Part of a small language model's weights.
Size: 10 layers, width 512, 8 heads of 64 (4 for keys and values), MLP 704 SwiGLU, vocabulary 16384, 27.1M parameters.
Architecture: rotary positions, no biases in attention or MLP.
Training: a variant of SOAP for these matrices, 868M tokens, 6626 steps.
Each number is 500 + 25 x the weight over its row's rms, rounded and kept within 0 to 999. Layers, rows and columns count from 0. Numbers have three digits each. The size before them is the row's rms in percent of the matrix's.

# o: layer 2 attention output (transposed), 512x512, rms 0.147, rows 56-63,120-127, columns 384-511
# v: layer 2 attention value, 256x512, rms 0.144, rows 57-63, columns 384-511
# q: layer 2 attention query, 512x512, rms 0.159, rows 128-155,192-218, columns 384-511
# k: layer 2 attention key, 256x512, rms 0.149, rows 64-90, columns 384-511
o56 107:494492485500494469517481543508514508514559501513489454524561516472543457467487523542483453486453498500494508471480509484509473543533518487514511463500501499480421480509468498481504480544512482468477511494510508502503481506467504484483451469488500556512527511534466524500545540514466549520501503541481528469517511533516456497481535502500458533517498503535514455501498537505499484533469
o120 106:494487447517473471511469472542491497485496479454508555494480489497508579539463506512493529465517457518502485558538493507515504465468516519521519512451492516529501512495510490465495497466506491567539471511471469518524493509516470491515515507480512487495470490519511477552462513520490452488500523500529524559491476479519522487525458513505539498486533490491500495527503460477475487514519
v57 104:492504540491461489500481520512477492524511474504515491524499523472520507464521501498537534499492469512521488505492515502450538490481508478493459495499473437491524471516511496495452565493447506511489497493496520474479483579463523514533480477486455494533496490533486567483524512482526535467496450461493497473453514493518492492498533510468511514459463501506484505536501510475524516494500
o57 104:497450497478525481507485492469494486512477513505479531509479493505477513530482492487449482519534501493471540514511480516527432540541501533517458522519490495514483542507471529511513455508522502498481511506470527515526525487523468483480496503529498551521469495513532454498468468518512494517478542501506491491505514488554534528515529516541513457482565489494475496507506503520482510480437
o121 102:493547503514475529497522515542481510488498546481517516485525509516562512476468499491529487489504496501496477512521528475453519464463514494450511456478455518472496521474537502498508525510496522501473486500516516465434531475518550521506505510480511477478538505506452529470544487510490500470513502500503474558485501531501499482492514489534489496467497507505505500478515498490506483484541
v58 109:519486526497493472517474509523516518517497494540497477464539553444542517527507551488491519489470521470465492497524516490475505501458536539489487510532499481512488496508480479486490508509536500511463529482463472514537500497517462495478480466482508503495498494474498493476485470470481555469518546493460497545535482452487513499514525503506492498508523488533488526490475533472515492501506
o58 105:513513507526489487511489496485467529519491489477467546536561490538530508496478481498520477479504485501508546480515464500521484482550490497553536541499519528494486508502467530479509461503487506481553478516493499489484501491501468486503498518507535526537469498506505495473473539477461460479471465490512481460446536493491524495456516535490493529513529542441507522542542481511502478478482
o122 102:496484486531494493504501522502474485492505510506533493496481534479463480527502496476504490477508519467479484512496478488512532455463467482511487500512474514503490475543551474480479466459477487523407483487501492511500513524503524513477527540470500502480516495479491458494515471511527519487503529517454490428513472473548460549507483484524486472519498473578498502480474514502517534535511
v59 102:481481509490443517455500488512515468508519459521522488520509515536506476502479451476515461498468532505513490523537484472498525494503532533501471458482527551487493469486490510512506503499533497512512525458501494526474524467523459490463522485480530514479495495515505507495553501461524494486496506549477486544503518480500439535516486497501508450524514510496508486499518476518514522506521
o59 102:508498436542526517512526502538489536491531559511438524471523535500466476493525513517515507428524476494474540478478484535487482492508544490482500509496510458512482510527548487487507530484524506516493492462504491502534508492508505489520541513549517521515502476469462504485504501512476488495485491507521529511502493498517511482525507476525503526478453473499522488474440483470508458517477
o123 102:503487562455502488485522478456516482479498462497525495543502489476480507459496467493453510565467495504519460519521520467518482505540481517484525518530467547479497523498470506500524499523501488491474547539497494460450515527513500504529494492520493471508503516460490525477470529494511501488523517548491516503507520502454528508546506501505507509521547551537468533523509488504482491521502
v60 105:484484474481488465536510477469532493509506495439497524481511539512504481543524480521503495494496493503549509497511434438537496484475546493531524491539522485495454502537506512493499496503528524472476502470497489488472486529498496511510508471507513473544519471465503500481477494489486501472472507480528515469560503495483551481512479516470485454540512495493511533506479506484494499525543
o60 107:500517511540532498507472515499493487491485469521503484528527478484545526506503526501479508513495509508502474500480497545494462474498446502486486477497502524500590485486485488520481517514491507531498519513508458486492500484477467478529500512510494494484502535497473489460505479490494518488503467527502535456476517478475504507497503512554522538483494474489522482475497485514467493479462
o124 102:466508530468499492492532474509519518489531517512506511479504527502478458481528495471539484520520525488502517494528535488519548513508534492506506538499550480492456525491547473477520500506465513454456481468489511465528492559503479518454505475465479519500517491482527517519516504499525505491510504486516480494502511516528507493512529479434466510530523506505483506537493534508524523552515
v61 100:462492508496503505467486498473474484492513531521490489547516556527475515520518487487510468442521472492522511455526496511501493474462486498501509474489472512519464503492526520511483543453499514527537482501497486533491543535540469519547498478483475502515538497489522466529516498452501444477483509524504475491487498475520474448488521519506558480515506476472502493538467473485483496500492
o61 106:504521498555488480488486491503539488474502484531531472483514500498496519512498521502512510595527449529485479548469531525475543538542472515476486504473485465473521461479492518490482494495481503463489508539523469492483514524494535456459536504477494455462527541491504520489516502467516512509486499499539508509520490514518505509509504488503517508516474488463507559491494497489496496495472
o125 104:474516502479519503543526511553470523518495530494504566508474503491484508509496503514476497459508496541510525496530430466552490486481525524479473536551500508478463549479523479431477491481495515545491494475515494482535502494527477513458465522497504504503466507530455449471510482503550506524520480498484475453503498484460469495476521531447515477485504496518540484471524521505488463479553
v62 101:523486481509526518509524517520517487500435512574534479506542520447513497521485495499514518518485496475508501449475518483496486477467521533525504519478487493497443501497510509511495453465528464484503556510480492462504474495462501508441453470494534514507499502533479510523495499501472531511491479532539493473436484523462484497534519494483481482501527476511507509495507506462492521507513
o62 101:488545528496471464496527511499497489509492536476513552531477481536493510525509506529487486458488508521502515501535503493483499493544504496509462505496505512506503478516510472517526527515521509500477483498507524536440517493500527523525550534449457517496478477477509505498500527512454509479489479544497527410497568505467530483510492489487506479481501515474480509537502530512465482527513
o126 105:451511482502499535538502544492505455504501472489495479497489502450535548487497526503499529508497550469511527543504510505547492472468493457525532500506489481511499528502443520468484484465507539493513482504507465477512514514493482477501444498501529506495555497513500463475463435467543532505512551481520515503466496553508480471535546462501519483537472477553505489498534473493516493507494
v63 102:502456552540463496527512493458472514549522497469513507518473501508514518503510550479475530470501529491488498488480493441481508486515439512481496496562508497495475512481483484488503506504510494504483505538507496497481500447498497518495533507498496463521529469545506481466538447475571453505500515500497494508509528540459536526487490477517548475476459478530500496507593465513495496515505
o63 096:496483523465512467507497559540485524493494524476510518509512506474544507490487472500519423553515465518452469502471463463506519500502497516531482510494506524513501455458507536527470524527494532515540535474484517446521493532542524510471453515535530469503500544517531523517461526520501516514510490492502470563534499497459467485510500467479448489507505485513463513497496514490497505485494
o127 100:489518480503497520524488480503500469495526455468502480543503523513513513471461515495487468496517493535562503534530515463453514493519523522492552493524497477545497509521467454473553481525489517513451514527526472517496504485463529496501552438505511520500496450517482417511528516474463503492480523489520527540466469487476507502500532538523549498483489480445489517516495512544471490458534
q128 094:512499521475463491509520530517498472513495510528486512522468503491517513492485515459474517511518508463482526490473480567528492500478484477524476500533492521496511518465464494494518475423473477473517516476554500430518531512478536531512509463545494510514519503458511499517476494538508478450469423547507517506494522482489481504467476515461482536472481555491526486455487536517444505508487
q192 068:562483466507469485529538494506532479473485525533511501518510477508479498494513524498511541510492476478496507535559436494468533493495483497509475464490505509505510532501482503458488448493489487473469503488538521462499514498484509504476461555508442486507485498510480553488495519498459546477516507476536462449513470496519486521488490487489517511487490556484539510517549525491509511462473
k64 082:443493498482521496486477536510495485522490525505511484483428500543474499486447531496491490498532508492529523504474480516509505471488517501515499513545465505476468503465487517527494460520511506535548477515529531509520525500474477481521537529495539503508490509484468482527471451515479511528463514479498507610485510500518489486470487465498495507448496498536487536490469471492494464470509
q129 084:539498502510534454499542508506518511502486526505476514499546500521484504471521511521469536520520503505499482471507482527521526508502535463506497501496491524520483528509505495495507501488493517497514477504518491500512529508467494475495499519516532518524463504503516526531454543521517519518510509493494530490465460448462539476504479491510505506509491516506482453459529514527526498469500
q193 094:518541525462511486468503489506494523500489505488518464488453515456475506505494468547485435497506493471489473524458530495515498486467530559545537490531496487495517444467475495535486463482508503509481478504466465489531492477532493490503507524486561471516501475478533476501481516522537507522493460550427500518484485542499512468510584543475507518497469484502468474495500473494489478437481
k65 102:490463496436538509548499467503575528529530463509535517529496493506506488484522503457501533494517493514534497490518535513526466536511483452501505491506468543508525546483522540466535472539500497531497481504472511446512511425467509491529504516520512560485499483537520544522469484475472506512493484469519499484516477469484505486528440497503516476544515519502527494506531512503492523526526
q130 086:508514503521547473505488460477512487526495519535510521491538508545467469527470498524526497459513464529489500476504484490483554480469475493503511492535509492498486524478462513479502535506533504508521515514445522463504538527476509505516516474503503532517502511495465492507567512493508497495513501492471485510524475501554512471489539519503492472470498488493454488520449489468510518511531
q194 100:505499473429528468495474484514535500488452466489469468485499513483497496511448529496533493500548510499447544526492487507540530525478478511474456513518487470527506491485523528492479503522440476476481485494492467465518527527503503495528504498511511505502520486501490493469512502500535520506451502494509473533518527526477482508529515504489476504501451500514523485492500506537493521480487
k66 092:453537502551478496500501507491518489484515513476526500486494512505492496520530439517515462475461501456547505471497445491493519513514524484491504506498538481490518481490454498509493542467449489472535547508487519463514469503436535522511478486480514484479499450517488491486471493493540460472475565498503476512460494499508516518514527474529465474449508487519475478484476482475506518483474
q131 077:526499500470542483527496481445528510497507488545513507520481497538480539500477477505503466489501502493459522486534469479491581502544504515498476514491524477493494505501528493485542516501499524514511520515507548521520527519505532475494477503481519475505461538492457564485553528481454479469504477499465480506509515484521493504517495488444518498462481478477469511515517517466487511508530
q195 092:517449492497479472497512452485505467500512495475527559511553531492436512475537495488526503511469428462493460482553521493518491489534504533483521492503489499479471497481521483467483514533492507470536504528531514498481499445458529527520509521506526496497511507509498499517516460502554506474541452477482507488542505506515456457518526527499495503507468483541476511498497478499454462493529
k67 099:481525490532476471509499504493508488523493539503498494502470534466525543527527517491507505491535537513524491501475555529515490482470521469505491504510502513474502477500474503484489541472517557527490438499488446519493478510537488540505512459486521485482504484501466530516517485599504531474454496485481527510497489498488499500482486524511503487474520531480491488499500509491499496523517
q132 092:514499507478509506507468504510536515485551485466552452501482514513532474548522507498509503501493495472515491528498477514492492493517497488506540495493540454537490479499535457529494484518490549505479517510483497444473509546489457515499531515502506510519476489525478459423453530401465519525479531472479452446508473475489541496493493518521473518476501488437494521507460489513512494501483
q196 099:506513469460503507498502519466528535472509480524570468444544554462459462512491477512466497511501483506520509510474498520529480493502487513514485515483448491520524534519559481513486458550480508530531497515536516450495483473471490498519507553487502500495489485484514486497476476473547504463524478502510474495532542498490512516560473491551496517521516492479474484501502486482490496547505
k68 093:484540480501506548460486521492456533484502515536468513462479485488504436521547512540533488484473500489493494491438482507512480477529506456492548484510518467503493530500511518479542510472461491495512483496539468498505495472499493490487492490511504504487534496511498484545515471511500484542522582521486466504506522500530500499450523522519500534492538495528559469489502438456511485529464
q133 078:505513498503542504500517550482524513489520508491529474506491523508496479488512461470486527462511521496515500506482460525473486486505504536460517507505469494533496517495453474512495512539498494482498536481509497522511487512510501545532476506498504458495523503531504485508473476494505512506503534451478484525514501501500494539495524536530480504506508509480512467554541503524547502485478
q197 101:464527501497516473498482474510507515502463516485512566514428497486548490555493498489511495427499497516497475503508455477532472453500507468525486528471523506481505498526499474509503511473505490515489514502465504507527493461477460537509499497471477527500502503500457488437505452493516532513522499548459546479484523508562500520476583462503475492480497522530500494480519498501469446485507
k69 095:528540494475514548515507492489481492518469463531471470484558540518511506494534464504499491496485449498522528474517496486441498491490499500508537532485512454466459504514497475491494510488495496481538475542504461575502507494496496501487531544527467489500510479504481487513564497484494521544517528519466511498491509520477460531529504552477501500477522515460483474505453534459539499518474
q134 087:521515515494508510547485535442474525522476537562497477500487540492486511502489508485507479491498503525446486516451495507505527491489545502502473494557516484515500477530496463427518512476537534479490532512486506483497519496482528516503490499505477535472472493482449478477506500476539518497441491509532506517502509457480510541492480508487526509523516517494490507510506464554469471538493
q198 098:498533501491485518515467471527496557524415505494475524495518504519527479503473457497496493495488511557487501504566565494523525507486505464468493441486444523512513526449533532456504554539522504458475485488458493526502539484513501452543495530504490493497495484475495509496496432494490500492510519498495491483478516474502567451495519476529534516517538484527533510554492511472503558458535
k70 097:444466515512507524485505488502509467483544502511517494512482481489541526517504479474506482536512457456498521469515483487476462525520491517518472535494502478492502555494447500512516482541556506528507442515505468490477555486466440501495506474492502468519483477535502460511539451472512457466433489517465521527541516499534514472493507528508495514467460509527518479459533451484487481542508
q135 097:506507478498529518471465502532504507507563494471538492527500483513508523497492507472534505538528451505526501483540518504482481558536470543509496536480471475534492477465509545456449450528502503476495517468510468478472522509524489479523486507438491537532549511507527501498481531500494535517501511554475511532510510519529527497588511507476516541476460497481491518512469513537523481512523
q199 105:504458497527495515489498507506517520472516556515544497497487535500522467528471504498496491499510439501549557470506515504499488472517474503459538504486497479484503500492519478504544486522542540536484504501540527527511487529489493480464485524538485537512482511476479488521485504493492517520558507495517559545492510506507513482523520480533490537474525497488481530488506501488472485484504
k71 099:463504512484465530509489450501539513517488483530493562522527509486463484511506520473508515496521544494504489522454524505511514514514522458481524546499493503505483503524528511516474494510485506502484449520444515551514471519438474521491479501486483487498498523498490529485457476504557479521479483498500464470493482548515500479502499470517493525476536518504508513514477496539533445476515
q136 086:534503540522459480497533477471513489520519463531506525447481521485435482531483482543504474481505489485473514508510477506541508534463515530477510526461515474488515463518433474501507507472500503504435469511475508494466512494507476483523495464527505446509519524516494494454503470484525511503510522515479485458520533482500511519494462499477477515500464473506498489496496510554487481508514
q200 107:548506472469457485493517535501513472499499497500506493482547484513488484498501573520524469495511520497547496527507521532482455501525507481459531510449517496553522489489507483492448519473452525492480507507516502465464500464489519511491467484531515489495476470510500497499487502512503539504468496487517453499499531489555538519519454489503501474506510482493533513462470501508483482538503
k72 097:534481520479517479499511513468507542490498506484455513504466490474480483468482487539534515555490482530505473524494471519513512486501509470485536531481463510485516492514505483508509534526500493485469499529487502473496471534450476508532499497463531509484544494522484480484511491507530535515497503492470504496491478519457530466481563474469488481507484485526508528512481532455478501517499
q137 097:499479538495469565486468502494462475466548534536492469480505482487478484492490457519480525511509539538494541473502447497483505483494468494505478499493549516483512545563504488470519534517538504501451491569488529497510529495501510499451532475441470500508482497540513567500482542493526482530545479522460459506524520473503481515467511507496497503551490478504488479478537500465496485546500
q201 105:524495513491529503483510536508505487525510496492528488473520499458512491526525495493511498503506481515516482521479472504480544557497524461516524455486505526477485558510510528520530498521492505459501561480464531521511489481557535456491476498454503475508464486528500469555469522510513500503527509534477533499471470498509530492475491534490561479509533547488507467551513450465565547499504
k73 097:474503503491542529496546521509496492497529495525538528458494536474515466470512444484524501486493507462520516514486557546499498506495539460536498483485484496496512552481472455500473531484503504494490496488473511539522509535469482486501526479536489487542504478470461556469529489491525456456448565510503514487511478516504510513492474503508497479497489486515505514477499471543524477515508
q138 083:501491534489504487451510509555501479513498533513480508485484471449503450494464508514532525470505509509466498487538511477477529494492448474483483523500515502534497527547468465487472519540456474509509519476528507486494501505504518472496487465512499498518458537518465481511492489543526523505496482512492520505479515542502517480500499518480458476527474490423492489502507462488506522463491
q202 097:508511492474525483481513542464514468477455509506527509484441492476483529529480498505535516493504480507526491490524530502531488495484495513503500522493503540524492500488506490475485522508485455521535514496467487484520463502514466527497551532540507508493512525503473506493493491521514479473489504452510451453483495503488518519505512482509540502518492434500509486528503505509506499466486
k74 099:485457504483485499513491482477475492497497509475460493463491496485567495447519508508511509477508463531505494537506509535483522511499513496463504505488465478504558501504454508469508522477530514517500481536512521463493487483517479495530505461490510511475512517524512542551477526523501512487518529501491496477510484492505520521498530495533477545483516503512511483528556519523483522486451
q139 093:492479479519417484520506512497491512531481475512508535507484510540458550484460537496488481533479497503501501481493534507495515472491487481567472501480528484498501495521519481458481469464533541482513477466496459512508486479486485527532496548510482474490521469474505484541521506504509467474563532501513525488481488470508497478515540498549458480515501471498516459506483518519555496495470
q203 109:452479513476474499490533487507513542484557484557511524537552520452479484502493482513507533512478496491508525528480532497468526499552522465491507471505508461490485527495506532536477506472533539543500491483523482493513514477510497485499531449510533494484495505522462499562479520436491529459492554493511501493492475486560536463486503436530492505514502496459483519523508523499474538500489
k75 098:455554498479505476482473543511508515473484521520475511491513539509525503461529498509487475465488517461480485449488487508472472509513502517541537502476492507472524507521519480534465509514485471521499527504459500479518494478474511502510509510517495518507498489485505537447471467475462507468509503514535484507487492494497472518503517452531520534515522483490496472518503500425491503513512
q140 088:542485521533489525530485511479516494461503489494465533486536523460503505491496537486471493457531515504483542487487464515532494492513465521540486501522539501493497512502513542559524439520531521455565510446478534534537508485509526471465505499562558461502572496499557479541476484516521471459510442479517484535538541532506523539493465510496495452518474514523458531454528514531496527497490
q204 109:487512520515506482485495499487489515510522493502480505506496527518533500503497456510540487442511524525525478467520498486512483482525453522556487514561451491497535500488538522506488460475494533535505521528471525466492524470470493523498527492459507512493496527504524482526497528520552448485513523450512505491506514553491524503485504493486514480501538492476495437503499507471516479531547
k76 093:475510479532441491474469525512517481508465459496443490487520479457492520469494489501482486495501479506485521478512491522523450466515546480518540487531508523479495508492505510505486512486490473507531481487460482530510466496522462489503505462472492512464503470482512527497538456499492508448512486509521546516495501428528503477506478505485500509491474504487531470498484473476502507551522
q141 084:483526529516471459531476506534505479511496517466516452495484492504483492502522458499468555490505489506489496475500482479505479467505475478413505505540483545496516522516462470514530482503476527557501447515456489492504504485488523444513532457533475526499485447526493486498465463526490496495510487550483498508478499503466481456498471481504481489479486496474510506479529514534472528472496
q205 105:494529477532516509465502504515470490494499479483484479469506511546563501466501484502535492541462509522528474489482506501449524516451502495474486510489484462514522485466474507481471488530505495468521468502518523507518474503542510476519476465505481485516517484490486516451509480526501490517528478489483522504456481455487516485536493409528522513491495456502518521555498453548489531530510
k77 105:519481487506502498519504529494492491486497506550496495512509502532519535467526488499504465536494504491513509497533500442492506457515474525505494470493437496467476506480512490466509522534532499486494482492495497536498518511492522473483487493452476475494512523505506478498517492516488508483489451457507446507517521518476501477445559447502515513486504488505499479513462471555497527509505
q142 094:512491524538477544511513458512456525503457507538498465536530508481541492455531550496504452509504517481523481495495456501504486518497500496525499502499456488526530454483478507519470559526462560458513524468524498520525491460524502501483536469520520462465529535494492514494488437523488488512534494532498476516490502495504500545484531531503510501485475512510467516492467513490529495478514
q206 114:462519468481485510526538478515506480503453539488497483516515493472469514502498508487476516515527518492498500516507483523511513481507457453536517471518481472484478466502547494493494563494513485465479478521503482477505503484506491496482510497538495492499453527514503532567484451469529533505432508483564502478506506509498504545440537495473475523474500539478520491518528508478495534501471
k78 097:489490495522519494508486551542515480535483514494505517534538484513529500523493518494528457552483476508493436509540500445490526494531495497523505502486516493533478538496514503487492440493484496484494517476518480488558534533529510526530521512491499472475498494509514530481520513482493515493498498502478489478479486487539483508460532524510518488481448498477500520567509477455552453535508
q143 094:494488494511483496507526500526461504518505485520486544506522510519507553537527520477515520493506440491464510482505493522493496479515538506501489526474519522509556459520519519468483490492474514507478483520499486459517476485460478555456512502542506470480490490528509474496492471500499525474538496529532510482534515538445497455513484520501486538545517503512491506515524471506503466464522
q207 110:512528489522511518522481505471519488456494461458535475486530504507502506488480519519513479487480488467527511470472531484475506483481530503505534512465505477463494510487508518504479491527484515450472534515538543493512496565482507483534514531462542471504500514536519511536457479506482510500515519504491519472482520499483548507513504454508457494513492481535509487466482498496520569490472
k79 097:496510484508517463509520475489498492484491489494557523480541555534486489509519539512539439500482472509521534509502447520529492492508488505496474511528505496485504502506494494515491497460493509545496555495481478481498507537475525488547522477513484522491457554506464502487513498461467470516471492507531503486522514517520468522465539522507498510496525506482535516445522500523481499471483
q144 088:521522516516558466491481485483502505529456513496502531494519486502533532508502457495456468460521452524451520533504496494486505456477468529539532501535494535476493485528540478498550542495504473458503501496509496483478500535571455523498482495464470535478528503495509487481538518505505523486507487486507475477498501512486493488486489470479543499484543509533455533529496522511517474488487
q208 099:425496479539483438516473507536497476501429560482467514551464476493500494468507500467481439505511527526514506542530531515506481463486445539513498474478451484505521521513501549503478519473517515517516496515558481486490523517482487524531508493501531510515506459505485477514525509480486454499500488524493573471496484480517498487457514511527526493497523499484502464527516503485485497475480
k80 104:518477489502511524513518520498500511464539535512494513483517547494503503478500523537498500499474477514484464494515454522510496522489496494501505519495468495502504499506466492506505502514493464475494497483547495497509487491466507466491529520522515521456496523512520522514491465485514521503547520486509477492503474486463500523445506480544481553515479528522520529466525452460423509499449
q145 085:515502518526537457516494446469527515478533495495476465496531457517480478529507483497528482489533473555483491504510516503470479496469511487557499519496503522476481545519486528481495483476529531533499473513461528467501522515521502504495533494510529516506533559492481430476516462466533499479494479487547453469484493546528457516473491439476506500533528527461492479481480532512494528482485
q209 107:509525540545518492495499542515503451499503508517512529541492529505514485470494496499488500532501495471483508467529516502509457481508519525507507460500495524509506479513509499541522504514511474506470513540504545520501505535505506485517495455497548486503486482469538521545457524515550429442532497520511523501504526459496538515548439472504500503492527505532500451490523473505528520471513
k81 093:508504497517535508511521484537492517478532502477535496477457515505524526475521543523486504488472518490501483548504462524481468461498477491526491514499498482536465472487483449506495471526478521534488488470472527568514503443441488491490493508489475535484483508522516529467513467536505481473507537492509479506496503538536508474474525548476509488508481484509485481482485507481486515454523
q146 090:516531495547525467502513472499539522518497557499500455516514509526455511496503482507496492494488457500492529524501488479482450531519513504478512483497496467457525490525493525480520490514543536503512488542495486566500512490507518519519460465482468423501513549490523473532521497511492459468450490466485536508530526524546470513420486511506531523505544482478455520507479494496472538478503
q210 106:527494507495523481491514536507504525507491469565555486507524490502529507546501466511511474492486465498482526475467518506526532524494492519500479519511445518529478450513484512542448510523509514475441488538452486515492486528482485500494522493524472509488470491544519468462528507505459485485451507556478538510474460514478513501487537486477484493471475524475517473459510471508508504484502
k82 105:541506532467489523537514508519523484531493490449505489536501519491476466503517505453468524495515506508538488470480524504511501505512511461505495544533518556513506489507509503505470504494496496482508529460500548538478516494460525537457495464464498511532525497517511529443489546537543476491528452487505497461489508520518491516553499488503516443494489499492529526498509515528518533503508
q147 097:523498510529504503520497500499465509498568461459490515529548482504525504504466483496513521512487496482495521487510503482493524527475508528544497524511455557539490502542533469503543496491516508524526539469486499509513494512473535503522488525540469515486482531481520479472503467480462524485515487460526506487536461514515480521496470503480479501504499530469534505518543474476534510495485
q211 107:541509454468523458556494468478500530537529479522445469506501487510550510508483491512486544488488510471488473511499454493467525513492488552514502519478487543489516508502510499484469452460473515540488518487540516505529498475503485481519455516479470427503496463480505492469490471494521448539550511561499550516509507488504483505490495470453486494490492508511549500496491528508502486492523
k83 099:495518510521495498486503562453493506533511497550471502506529545497529500547429512485498495528505533494494488518522453508503523495485497533507525451547467465502513541478509499528497450538494509502480510469464502496508462488537509493506517494512493490522540516512473538486520520498506507528496549471493536539514525476500516489510518485507517533481519461506480520551444503545530433503511
q148 105:525526496496513508527499482468526465460518500501416517492544520493494504500498470521494492500478446527482511511528467523510519465490510533510519494479546479488510521487479510489491509518413454509539481531530508521513508467504494477475471492521481477485501516488523488493529553513454495451489492532524468469468523541508534468526468461471502455433496500489483490513543504485482538495498
q212 116:482516487475504520504482516581514510504453501480499498505505500500527513478523482521514522491488515516508459508474473478501549495498497494518503557527495515468538483516509455553511492474504501486492464482503528545489497477515493475501532502458501492484477510530479496469515542499530511530530525486470514509509499446494498536459483505458503518501497512480527432518505517539493533502513
k84 099:496499545490483485499490519510508482489501499445542488506496525500525510536506483530530484484482497500505506536507488485449515513541549467516550522516426519481492504520422555476521503482491524450483522455507510473502510500492517503471518513485459499465479513478530509504538489522511483521504504475507508569512515484500494482534519470475501506534479481491501478476472480499476483523485
q149 115:458494486487494526497552491494544481459523442525486473485488530505485522512483468467521481474479456516491485503467512453540523518467494512556521489494492515520504534519493532507509446492527486532460506466523496435486493492510487520500511541514516548461486450490498468522549452463513511459489516511495521482479504465497487471530523503483514479541533517467506489520559530459535505493498
q213 119:475487463437491473460491518473498492488496504498521494537519509517502498465474468500535503471502505564564514533484455526522502551500502476500539482516497505485518532479512537504486477550514507481506484479496473490521528497542533488507532486490542532498517451505491505503498512516521532451485524513508489502495497530483487470491500487501516529514486482462490536506503486517571532507468
k85 097:503486516511490489500494472507495518494515462476487508535548492527522541479499509520509503498511499510487534537534483497505516492516497485485492511489498480492473464565545517524451494451448502500504521487517500527500499499498491514488533496496512528507458481529523505522498498523524486438475494544513484474510490473517505500497479527500466528481492500522504504526485460487479510436473
q150 103:479525507518490500512483467540515468520493551504510493480444475476515518515483468514486498486490485521538479521471517492503508533486464496471492523520505512476450495528523511514526479466510493500516475445518516500488474499500561484500494518506485474488458438510551505503485487466478499465533491483470525486489500522528473512471507501501463518511517523454542475488540510466498504523504
q214 118:515532501563529524463501494481505510504505534488506458537436484522507498529492512511497509539490452536466495517494512465511510521476504548533507500507474489486496497527510445462483512529509489495463507528512524471446504512512476479511522504516505465536515509509498499477503476466493497493509485509483506513495507475489532494515531502497463483503501536470476534493538530507491518515514
k86 094:453508516481502508533491464459530529499503484499491470479489485482492537476533483477526482521491512485468493496485496477464514526505506511508498452477502482481493486510495471431517506471521489478527503443464554522513480501503535503534475523499502507524509482501492466504525524518499507451503496495526475491496429515502511508524503494511450496518504503557516491511475493486463462545485
q151 104:516514541476462507525424492524499490498527496470474454539527448532476533527455506515551479504495466516476525509470489518496520504518494503459473459455536445490500489511505520485504516522470448490488472495472490453475540515495500510492480455501522469455485537466506529458479511519499528528442518454536514502500467479502544470539486460505519487494482497547525550536504480485428500477519
q215 118:481504557526514522540472546483474485499471510537521475513487572547511508521504513484497470510524520462530481515479478527539462449463466515534481531508560453488496481510520525510521527507476520517492512537480462522487531502531463515485529525502464488515498474497499515497541518503487480493422472503495514524534538559532501496518522514500488502503496528508482488454486513449446472549512
k87 096:497543504494525488478553499501543520528538476493496486489502532523458536497538500515529482481516541491475477502508534487484461482497492498530489461533512516469470507501471468525486500487512498482498498510503517494482476528494493469515503511489476469511439441497467447508486483573508488531524513514470513502529478486476501541541508518503509525522499503513492528494518548463498495508530
q152 106:505522517497543469493500541517478497484468496494480481501497536514541455543463515500550545500497469506508496535484523490520493495528491490483484488522506493525496546454471501479528528491487477488484501512444455535531490515488501494548534465540494449485474475553476503459477514512588481488440511509494531542556525496483491524511521494528514496487504519503494552499489485540486505417528
q216 112:464534515517481493489542464488489531489505481493501481491465496491477508491485539547441513538481462457519501469505493453537522489495520523505553496502510530462500505501504513494493466515440478535488497514484533495488512514462512471493525523513513514543477521490489505493539508513516550538464480533488491492505466492492516515496488490512487493518472502544481446507557504499499497464532
k88 101:484502514493454549492491457517535483521482500466456489505506445491457513497501515498491452481513492503458535516455517493466473544502508490533505516518559451507467458478490478518514487537484503488524466482493554517456513549477520488516471505536435495497515519513529502515524502454486513466512470443536487438489503498530523492520469457502484494489520486501446499491507500496502485543475
q153 100:491539553509524520480478506522489464485503491466507502487488466554526507497542491505470443455493496462516474563503513505500500490549486529500495489504525468492503512524513516481511517479484476527513492465515535524512490522519531517492510488531498499522472454531496500472488503490501503484470508497479538511499518495521532555503523459525538501531498514508486517536503470510429465510494
q217 116:493553525513500442486481472486463505505515529534514508538455508530464469481509488500501483486490509488498465462496529497506490478491494468480514471516518545514513526468500470499513520493450501532464509518503514541529504521480485505448483487499502535518485503476522486517501499508522505477541507492514491513487537506527498489453514497514531479562501463496503506477466510480524541546462
k89 098:481508435533481521491514510485459504516512525523486500473521474512489512507511519528556509499494523501525486519553480490531538460536513500498496512505523510460511506525514495485439515471481525490477507523475553563497480422493518519491513493494485508503514504466482545530491466525496495512531453541474471535523481457497529478498467524532485514513509498532507488474536521419478468542500
q154 091:514516487481508490517509519508478505486503487529484527476524528476474506518545470501500509506469477496480437528499512502467543531516491488499513498487515505477533469514543516487537519540504526488510507496506466519531454492561450508488543507499582516458503500538459490490486464547507499498516513491478515473506515510489473485521461514540478520480495548496493512502509455511497479460495
q218 111:513509498511505473501477530534509447490538486532503501511497503489480444486526523536499540501506467516508496523449502501480468497508556510492547489492537481460507492501516499478506514520468489461464526530521450481492493490533492511551452499526492471534492491531508503473498482511531551455523517493457548469526509499504521462477502552543505497495509513483481476514463473501542520482528
k90 097:487494539515510519517539520482528478475511511507484521485526480556511411482474519480489496469483554503457492491507490480516526526482511499497504481481503528498494513467501502510464514473513559488486488466476502508516513554479452519487478492474506574506494516546434545502463546496480522499489458456520470523454455537481479497529524539470492480531526491430513512477486497519482518475504
q155 100:489517505507444501492515481495506506475513505468464478528516471507528501533487408499482498461497518528444482485478568474479498533496492520447469511514517528480496511516519479508515585516535551498481532515496443498499488455480484508492483506473465489496466500526518475501498486551542476473467518503494520502493513477533511534516509507543501547536493461459496515498472496468524551521473